{"head_dim": 64, "norm": "rmsnorm", "norm_place": "pre", "parallel_block": false, "init_std_down": 0.00405, "batch_tokens": 32768, "dataset": "wikipedia_en"}
Each number is 500 + 50 x the weight over its row's rms, rounded and kept within 0 to 999. Layers, rows and columns count from 0. Numbers have three digits each. The size before them is the row's rms in percent of the matrix's.

# layer 19 MLP down (transposed), 2560x320, rms 0.056, rows 1895-1972, columns 120-159
093:501469512587421581403495464463505565476532472487426492485471438498530465424488465462500523433529526474501584520529356479
086:497520438510535584505516444457548534557495483474527515485565505421515554528484519496546472534504536498595508457433360498
095:466443502415473388504515528469348426481447538454492553383585472513492465451513460587515476585487483445574628472511476551
091:557533527531509483661520489534499491442518482463540556492495534501540479524480565478579543534581476479530411423559462519
118:570509493554551543386523540509558477476554537558385508480434497450486491506514445590494444468526567506479583466547553479
088:514525403505512502464502479530494513517535537504486448493505522597443491451514492511548508507510536503537526487495567514
104:495454459482523574553641515506525474569507650515448656546435523522543414397574501480437435469464406498508514514550557561
096:595431510494526550514458418445601437524408431486506546586587516532465615624426497486583436509525481469495477486507493543
111:510474492481459482411527540572507488481542602498544589445539516535461510593497519547529551581488460475572469533527563539
098:548562421297460515422550472500534548441450602465518455579515563558550495480389451556387471495470452519505582512518511437
111:539449434519509514522548478501553554486551545491383624594586533458508522514510420533450506514536423399546573477483496527
097:521511457466455526517529473507553503499451555506589423398511431510508542489506504503538586473586411448517548509536428469
107:494521500535443486399581470520561522540495496469490511520516545527500490443490449496479464581413578504511506519486506575
090:497497465482594457436523474575557498485496518496478529488502439496475434492460439585464485454558525522516505523542446535
097:527493477500496447501533494421501399544585557481528462544489537481580428475523512459480448521503503442566486509510578504
109:452417542528518498366489480492465482533487499557451494559507473453461529520561532510531485461495482510489514496546542503
094:578630536353410631470491472517472426537521481426469535580428459485554427472548526553513525472481458528367500517531487527
135:467593500477487484554502363586544570488589533473480454518533510447485491507535501544424491479493544541437565486521523417
089:495430573522376521523411516593501453477501425540425408499487425466551453466517545553540480543546418435554406461455489459
106:496494588514480434441548470517428546539541564455550524465488490454495464526526476480539468487544523513456527445493564563
100:494530477449526544461481458477625613532530586543513481509527505525538534526478545450471475562500518514434504537510512523
116:449460464494571520450487479509477524418578536525513535498538529473367497524464417483507540547518491518470561502507495452
126:516504590627519481404465533424501511556467440586513500449470447549502550476485476584538444457480572515498472520495541503
101:461419447505474470482521520485432402460412452511489549415550408533538501518549474614489506487393460456541569484533531511
086:516461496505584428460583436479485446426470533563522607492577588598540477471473519527484487464504400506556506403522515442
097:486495467446457482534469503441564431484414543540494511469554435523593523510528466522494447432472483445513449448505535473
108:522538528482527559484552471613484543452541549564502536387478478581464463487571595465515534471504507425440467595501467363
099:455535443478542503428523565512544473398464514504505516575552463560475448416500523481537568561497578567554490545463476503
089:487599506463370492496488510487509638500481574443505440534366557571487483449471535573598594567479563534539439452510511477
099:503460510539499422556485588501577507449471415510502588470535521427535543494513485609492504575421457488555521483411466510
094:580520488542413504446495449467495507486505452454515532534551466566510484546488511466465556490469429472536556549488533449
096:514509523485494566504535493463442464537571414580487511496494509572372512503616486570545545607570555464493527500519425470
090:475501637546512503480480491541503557408583539505468454482531489451463453475470539493510571529509572595450507594410488466
084:521529507528387573514480399434463640469450474466582484447441449472484447404439451517511470516453483450506441551596493558
099:463537513554580547540505497475446427526548475500541461569493560505410479509503436560542531482526587494460528411513367390
086:529507523470495556454483533446544537524506399491523435496495469485497498488496538515510474585549422535458514555485484497
091:474535585442342543474530442539523479451555452551495518464487501581457418518534618494521539505519527420557518456561548501
105:528476496567518537519428646493533497572484561446463501421513489408490488474501547558570485549502584390560451471515673516
103:494538477417469563537492480556571486456478506550587463510540531437502474408518459508438512504560471461531590474445503496
091:420573446473482520502480400587439522577440487574560467499546413395522454446481508447647511464501401519543638563506496566
096:448474500422471517423447545431403563509550521466466500494485433505548452446571545497499440473472561510596496526537606563
092:463490541539533421553496457449552518574626508564527482514563474423530495498473560509538449511547484440516541544509576420
105:550510557554538382539469424473446493551545470460405444441530561432557460493451470551542428564485490456492433503553543628
101:485495547554440568559514558575542486559491471478436522520432552459514467574468570604580508514508531552594504559546464484
106:444468538540533514477555453465490438577420539456480579454479470469546519604511476420513498395456529513568569384602591583
080:473568586546445506475492476485412615545384399453501468469522488440481398417568522600553468497514497448497558517535554512
108:485394545467502521424525453466503477452421516529494548567550440486541457543422494413497480517555470463467491553490347537
098:546463444434466477457558519479500463475518555495503523477539496560474478512594494574507524446631497496493557578510586485
107:499451448499578437511524565459604529541445455416505542602531494393490520506486503544502503540487442452419456497502483474
105:486482468494425482445487486475489413596556482441492543484514512502524473520447492561535546471537576494549561588482492427
098:489530575426518524429514476477467457503501500584523470511483502593526529548522520538557492500570466460498457492465541474
095:476512541520518502456506446567541464547536584512431515529499541487556466491429418429546476558470514479415507529473560485
104:495472462464480518504501491493522555485497525439466447493534516469554463423508399511489526492580499517476528430404552484
100:458606473492528458432482504511491585430512424515497479422542501560516469497555405497505491571514544588524588449477476518
082:498494474466455467459562466511463507534558557539514478525462484536606495472584512409517455443540446463515508531485490485
088:527460543520483472546460463501506604518501574438531395467483499482475530445435563489528550563543474611535484480533475670
095:511429479559451431397481405517534496549439437453544548457559542564567506487547510516465483496525458529513517462419486471
096:568461543535550511472506540411499464523535471485443506484514499465521493494506463465561432451479586552524528588585528567
106:513508488514495545543450562502506588537581478475549434492478426402508520511450521426457469455496514465498394573480561479
115:499481588469430476640485459469492461493547546483472488531530517525564458531484468529536452442582448442440485502553508527
100:457528475523529598526517415536367439363456504485475557519536585483451559590466561529480488485560569475504475565545454415
120:489501526534483428474471499578480451591491448426500422532449439482449488528499562540569494515486437452499630553538499484
101:448573541516454534418577617485502374457484568548516526531410522473464575479609400534332504381509498459540529546498557466
088:497499519464535461473524425578511529525591554511455505537422489505495532479518495578551470514434554518449537508507595510
100:540469499495541501583516523498527523434459523520439488547453523423434549505466545533459552496521516524471445543497501608
113:420550504459497448483453494483515526542459583519519486509438481565576449485514528475526439406560450482488476485506578381
095:520464503579541509487463523513525505553500523482503490491524474454414552516534568514428466483512447464502556502530537520
100:446444528481410375534487435506496545490537490519581513475605526492570458528489470390559522539530521520576513550504438430
101:536478500472449513462555407403517445483564533337553538482519455480526476492485391486432427468440528517535531499527483548
088:534563431525471414527483575540551605484436455528567440500371554522471528485508494404521471561526538538534528498526482507
106:467458453519541591556528528476486471573506489529528571498460489440454530529492495588603421491569514526508552523466352443
093:412506566523412447524399508477571437477487471489500526383442500448555454493525518567542496479473491339582398491490511547
098:454475509537478532436446488627472506421457526536483487500526544546398525526492541478429520488509434443529456542483368426
108:525501488548510449523472465538474500553484455448538544384532526390522485536444499446431469506604488572514501528504566551
088:466512555475413461601485490385472512438451459530493661513570541553491492443449509541452507492487415452511484485527512444
105:486562596503533475472493521533584525524507547458558509569479502512454533533511435512541601578493559499530500534509463428
093:519490500542514444509412511539561546569448512462492449501545633543459565504470483461505510599560566574471457424490566398
101:414458465455511588508529543450513543525559440491544471482506447492492512566509502474424522391436403535569440538424459493
# layer 19 MLP up, 2560x320, rms 0.0591, rows 1896-1973, columns 120-159
090:481545497485535567500549531522469517449472511499422500505520520437525433540518487490516468531470483531450586469431450510
093:537532383483551434496486524559489564479539462559576567453550466464479468470464547523483534461456483507479416520497488404
092:528554414560451591445463548477496497555549499518459536530448491425503450484451410550380541444449480579423469540479522519
115:497477527532530425453536487511495523444580497496500512591625491456506470555373613471571489488493414540470485466525527514
090:519524521477531494513519519548531497549519523493466509529506474435561463491491453455473517516542534494532530472471520447
106:469517572469460435512494486490462458413502471503556412461417589535451542555547472463458517458460595444430528545465569460
096:471555493411477461462476560602470608508520511503584410445466469478506474456440540493503552520603495540408618455416566464
108:529566488486589464448546476540574521357536460610468454494545590513564544533532504536534475517400521487527446578507495606
099:538519485415465511491482493466642434451549514503472558556537422527536609585417590431517559429499536462443469348584494586
109:554519509485500497583494517470480450505448564466516462496587561563537513488507513458471450514498458495403497533570576510
101:555513462461440488596465521513505443489586537578529514458497555514487534473511551445520458449563470497482462461507502564
099:475476520511514488488524541480433485509417477640414480547511483468574510491579606529472424462510537474479483582495571568
099:495463450519452451560534495482499484531533510552620542496519559411575553571452591410594534565491543531540491471418467482
101:528526463607538510576478500481570540453516479556469573460567475507582502528532462474445397564467454392497450592500503520
107:527451438483447541507490561538492506464521433436538537541568542429413544614535532475504476575514421470474555526519453520
098:536406429528525507544509517451559493495543484611541561545541508561535594492454557484541492512554525534497571459527510434
109:567525455565492516499567442614589492508571550479444474441585606521466591456437444532507470484510472492428491488482520537
091:476396406562453466524535593483567413485539497492452399512542459450550508415485459487510415578518553502471441534518574456
107:491498522507537503520466487469602483436509462532439545501510594356497519563488504604550496566452499455484518549528492551
105:498448447580526379464487582552519524505480491533531442405546469439458549426511532615545510612563459535492559488458507375
121:557477521511649531549566536517469525451578459545448484553486498449518473492518549411555591529496531546393537525519549488
114:510447441435475556444575465547447455473470462554512477513513546554442463510450542454473527629491554464486439478515624463
093:547568577515593567552499477612533477465477492521443449439531513472464469590490441468491474569531528469551431506498488531
093:538481603617504444474584560498502475567439496483470522580472449514517570501505517414530451534509481572438491601584481450
097:586469465557540436502542537423535482461523493501545503616497575484495591473534547492484557436620407564465586486514533507
107:493378436483508474472457486555482463458426488581506492438548523492463515563527564530530606524610499531420557613437466475
103:469491526597499559570494490405464421537540587534522552503468589504475559576531490518521523543492496424532538400539579479
083:512443508453396542495536532536564406527548489518491630441495488446519556503426501507561414459421515428553432573485435509
100:602583495498475488545615484555557431583536486445477468454549537477455528458426441477458504494454454586425486518466467417
094:570520417512621487505548573501556455523490452502457578527422507460477462471584494474483510480570447490479488458519484512
102:423477475472515486482505523599465529508492451431541495594637541545447559604576541558481446419485427469417444466478490510
094:510515468537409425564530607466552514484473519447561575470605453558548525475499566479404536459550430572508601562501504667
082:491457474525583439482610562606553474552603493551500371412512502516494469447451508529424574473425509486520583467484522386
101:443522489531499468486508574556503447491449434505571533467489520576379596591466518376419555548446402409481509570413464561
090:558525515470536540526527484538477451526620471539512461560545497496347479523483469518476566493571599508500562365441532597
094:550513522530550497438498602521613535482546408457473500532556565478593509517443456427495520499487491465470527545478494555
107:510463524521539478550541454494483543464499496420503486523513449534529603547498441436456461582480433506432595501448534501
103:516528548451585480565619531443454549528467472507427528546522528542432576543547587446525455605510528449490492477439515488
100:491439505520461495502489521504589487493638552493475536580448439523459497535500510503442469543459452561472564536486552489
102:542508485459485462494490483401579609388520513585456544494502503540364590432489489546520463447426549496420443513434502437
094:545402457533498477513462563476519564555511453499475420509551536519460540560468581441518485511505511512442436555512486603
100:573484501401604561609613549501561535589516484567516489448547521458448501489462503422482469409564451520502477485440475491
103:487523415513609470505502506490457539410513513552605453495550519410524522602482494521581520415538477416518553462448524612
104:475562542521566503477494563429529421411484590395592620557503507430505597498445550507502530489539459496458549474458482539
083:496440503559455482502543481480562486500536565469486356494525470536475480432436591532520465472543474529585482453510538541
105:509577492499476458626583495549546404548544574595562449466522512487424606462473537454394523538424475513498546503502506533
105:442472601441558553477529567518444475528516451459571505479439618577431484517455543451582413563465428421553482531469516528
104:504490416555484493524569488452546497483480493580505551466474527453552509493409498382447518506503555571457516543488585530
103:574488556508559570484448493542581629402437412551472480549472483520551535496547602507459477456422383450438402448518453610
091:505524536547511451537426482482562460442489534487519475594534509508488511550565529526521482561489428516524552502419560542
101:522430502528473478508501645573556470467575449491495566605514455548385531574534492594491487548509537513463416470451457532
108:483484530417485510441553445541481540500536560492423406520633432455461485538516475550479493443517511440408516396541582531
100:545556463582510522552455587490516550417620510582605597508612405527523564523453550453604551421501398443418467466510504495
097:476465556551468462570546563474547402529412429451471436443562477531532513523572556425477474531533479499513601496455515530
088:492556461500521585490548448490506371442506500465590620467481496481505472570524460548479516390427537389419460495390548435
097:552537489419492552501483561556557587500469495538444530512437566438493426548487455483538493596418501498563521538542515603
096:524486553473517507477486524509482494505535496612439495566489575534472513470442536555466585520507424410439487479530510469
104:412528496599513483512524572488494504536519483487432539520462594466487470540558419483460447525562452538561486543495518540
112:576508547508519493564509514509467453420637459553515512456558493481513481497521419421380498498507541441550502514552475507
098:513571416534581562503426461468504565540595442463494430566549562482469499477508594525476467530500477536412462489533557535
108:482547506524529514593484507476527507546653467521546495526558539499472482466496485535545511478488445498507523499475544513
104:533518532604517435610456428528393515408493491497515522552527478584573530540524594457569489465506424553526519498495490515
089:543500456470430435545519530407537531486476489446558553533537464412521551483469473480424506439405456498544504482487505462
087:616472502509572400504579478499478439449475526505467478558553511521476543525580468529489451553455494430447469556529513577
115:557532492437505469520560575559483464499505536457540461433405517476502504493517561419554422525497516511605619529532592611
093:595586519467517544536495451510481509529555519573567556429396449436513530567436483510544593506436489448442531475485478521
104:506509430486565501427534538507484567459467505528524502486503526446495487488443508556563473505488480458536433504423487502
103:495514482470520419500484522570475543465468431676523478494554495508540501474514600535506470489507555407501433514506491499
090:495609492433456541424505500461474498502486477494496526475491539371421479458507426594415474449496484513454483526441483476
107:582470589503582432464480463572535482411448550518532514480538601524529589500465417492454522579587422467514612564387498560
094:479545450561534525559487522516447380417535505469513439453544455536500548580584503440449450526559427554547552525520549481
101:542544555415606499551566491466508485503579498530552524624529526505498505525500472429563561445566437394436552478510461498
106:484558563541537463512533557583537461555596471465527625433505487411482507587429487509464398494544548409408538598498627463
089:483458432527558446510539475553546535459490475462526403392399513448452572483443484480481465611513524492563422536441520513
102:478440456481483555530482545470466464453496481541551481480491480521494437481458507523518471407487465474584535488498642474
096:529584435613495442577518505494504442490464502484520654541468492569492544499559521426431528476522474532446442564470496507
101:594500497518507526507384461513572488546559548604426537553427572478430504462502472505466446553462541490490574514463496444
094:487601542622477474580502565462463455465418565453634549488529530478529496510525539401450546426517434502514418606514555652